Each number is 128 + 24 x the weight over its row's rms, rounded and kept within 0 to 255. Layers, rows and columns count from 0. Numbers have three digits each. The size before them is the row's rms in percent of the matrix's.

# layer 5 MLP down (transposed), 4608x768, rms 0.025, rows 431-452, columns 448-511
107:095126134112172176076124131149138150132128100112138138128129130128089099129126107133129114141083150136146135115121098099108130107138093137110091124119135106138122099151170113115127128107112111
095:139157124156116153165192125167135164132153151169109097129092184117122146132125071125136150081104130111115087076148147171164106116152107161102113127089126128108187136159147161111142063153118195
101:133117131133146125119093111144157146118153142151114107110139083134115085096141084153124139156102102122168163138090120184114136140106141120132166107130101120154123129104178099098156082142146123
095:156165124105096107129148102127137131074135109140141125134133119110151156106120104129116140133150113141114127112139135141077121134107108132147153100083108145132125113144140102129115152126133129
095:138122140089105137135120100131145113134165114103122132113154123133091076157141171125121129151129086101125119155079124139129127158118131167116114136157134128166149088099134182129127114138100095
104:112137131103127145087081145118130113133129155140127111099152119139160160101127111158162134143129124115108139064138128179110128161112132161126096117108096132097128148159129159155135094129139130
100:137161108118139135116122152116143123111138132142110106097141109118137098092131129114112144119141149116089121093132117141098125117084153136119120141125086133103157143183129114125138117136151157
092:150145104103140167111130140106181102153154121153113124134151161090137118123090110136133160139110106136152158133095138107132134115127159090137145144107124121133164086161107116166093137136132108
100:137121118142130121142116108170135155113110116143100087128099111110128114106154127120121142110126133114145114155116148100073135102123094160114127202167141126106107123108159079099099138143144111
099:129121111105139182166194108101171135089124116110133125121087146149133083146132132129125126115126102144155108093169125133215124114130092148148098143072129081153145134156115103157218121163150158
095:181097142148144134116129092138100131113095130168155134145122166149129122154127123106179160144109118181126129131128113114100139147150088099114172111153154104078148132123157134137116128153129116
102:114089125153113090114141149112072092112139154111142126078134140121089147086179149110094127117132142140159172158119126111147127143133117128121128157159157158110140153064124138160159107128126121
112:152137109116152125099156092127126123120130130078145154121125142124150120154125118124134102139123119104126144060125161104143133152114139177131107122118086155117162141123117163141150118099122186
096:112151114138087129133148182126153151122183129099124179148152131109145137125118183138104096155112132185175129155134107122090165125128111144115160107162129110131140067155150120122123094116166122
096:140133130136139154132143100115132138115165150114110112143117130104148123098142132120147106134159137134141083121150107125107103145161152116157123122161104151096170133119109164132125133144121113
095:152118123160111116126093122117128160136142122126137172127132124092139106105120118124105161154119110149136102124122135121116157105120151156105118122129132114129156164099098090121167131133140156
098:147098103116123134094129118166141103155142093111118129125116120088126143104148166122101159141156169099183136122131133158140148064159140145154098164105163147202096138153126141143131140089136127
117:141153119123150079152133124123175098134145119146153142177147128144173174115156163153148131160140128169154119198146104139135155154082136109132127098120119101136123137120100116138162110135126113
098:156136101157088126165093090124156121103151102100058136133155118114137124140103139123112116161133158116140130100102123149142142121147117149125107147144149156190133095090176112138136121133183141
102:131175112153098156107152115115095112132109174134121162115099088131103110102093131119142097155164127128087121076128157109138129136134131134070154113095136111129152148108107133086143084139164121
100:110105127121124130088165086116093142116153154124075111151163172136128152151130113157094103163163152090088155095109089094088153163086111120100132126111117116125135178139091174145169123135155123
103:139134126122102140151109163119126112155124124144098135089119152107128083135092125165144102094152091107153163139134149113147158114078146109136130137115136119144140089120167095131092131118133118
# layer 5 MLP up, 4608x768, rms 0.0285, rows 432-452, columns 448-511
094:178108086128112099139103132103158133136123092120084127095182102116085133098117134155142086141131101144164142169146131105125125118096165102156160139165099122128106106114130151155102142132136128
100:132104116169113138140135112091149089106095155107161100102116125133130101133159123137128117115086137124131109105127110127127093135096176068126104138120162146139142182132162115157120098158124134
097:125122131161173165118078152110139128143160111128131142123106096112114094157152140101137104142115138100145127169097130098182122107162126144094114140167128120167149155133130143126153085125144082
094:174151113149148152136099126132142134123125133152145129173103122121182142098132106120134132129133124158112110130085134152189127097144139082139146147158145112105093138160109108112113130140149185
108:153093164131128106127139117075137109135142107145131113122102091092119126106112100100115132086155129126102122143116152121164116154162155097107169140169197123135124131101122138110111145099117168
101:163115118177161172106133115141151135131136144109144216153110119125160120131111112147127112094124125125133103147144167152152120123164136136140139102127142136080172123098122123117171119106111148
094:117090146123102115162125126142097135094131149143128128108092113174140098141122157159119109106114149119138134136144103140108136133107115133117162129157114108124126099107124130095124103108132151
100:128110122084128159116131142096112082105144134153139145141156162109129138141130113138100112146161135141163136129112152111147140121124173110136170142134117132150163141160089156130161144159122117
102:133122137137147108143135140156106113146108142164149165139155122091115153077150147132125105112113127097100167153049140116085133175087139101117157112126140153098129151110124119108079127097128115
096:123151068127138112102107148138124124157123152108128113124130077134137101104121164145124152106147109121116133143150140130162126168100178153144098139139119175162158149167103133135120120116136141
103:143143108122160139101167098140133116119108152155136177159090113107107127151113148117150138127104114117121079097113116107140108116123129124152132081136122132146121144141075110118116127141142125
107:122135124117117116163155119117132107148132116108158164130092091138111112110175109107155131095117073149163164128146132102109149116083164147129089125166128142120137107133153145094112137118108127
100:131141130119176184138112054124147127163124150199136137124097117170105142106111105139130166107127103091120152129086160106130096124141124129172105136107117140137131169167109133141121153110074150
098:123147096148153108115108113140115065095161141132111138152159138118103122142143099128105141107115152117129153163114153140136159120116143145151101148104161134150100136099147095125125115161176102
098:113113130117131158099131107144098131113106188157110102135119144137116166166135171134136118114115115126132109136114136170130119108145093118165106130141141107140122098167130139130075122124100117
100:151111115124126104162121113123075142115142162166130150125112159128119124124144133101142111126124120130128118164142119117121100167108166152086132115135143137110180126101143116127121132162102137
103:131129139153200158134154079117160140111098127149157147147135152090110091138139132109126107143095120115131164094169114093150150182162127110173119157135123156133125185112133133113089143126120102
098:103118110130167129115144124156144128124101147155100194137087126141147141159120129142121148128101128158121145158110125114105107133141128116154173152092115100088086148178113142098131123143112116
105:134075112107121135148128088113179120106137068142124141113132138142134143148119125131125167095124182131152171174108110113123143137133124116155152182138153133140114156146107120149105118135114111
100:121176162175127129137091132127160139120103106162172119117101085101129102126135134117119143126107141150117138133133115159140120106217127144113112141109104129121081097145131113152092149128110129
103:128142118127149152080149132137091111081193156128124143139144115113110148130113117111156130167101116135101076126106098162165143144182098104143159144147127126123106137125148151115118071142145132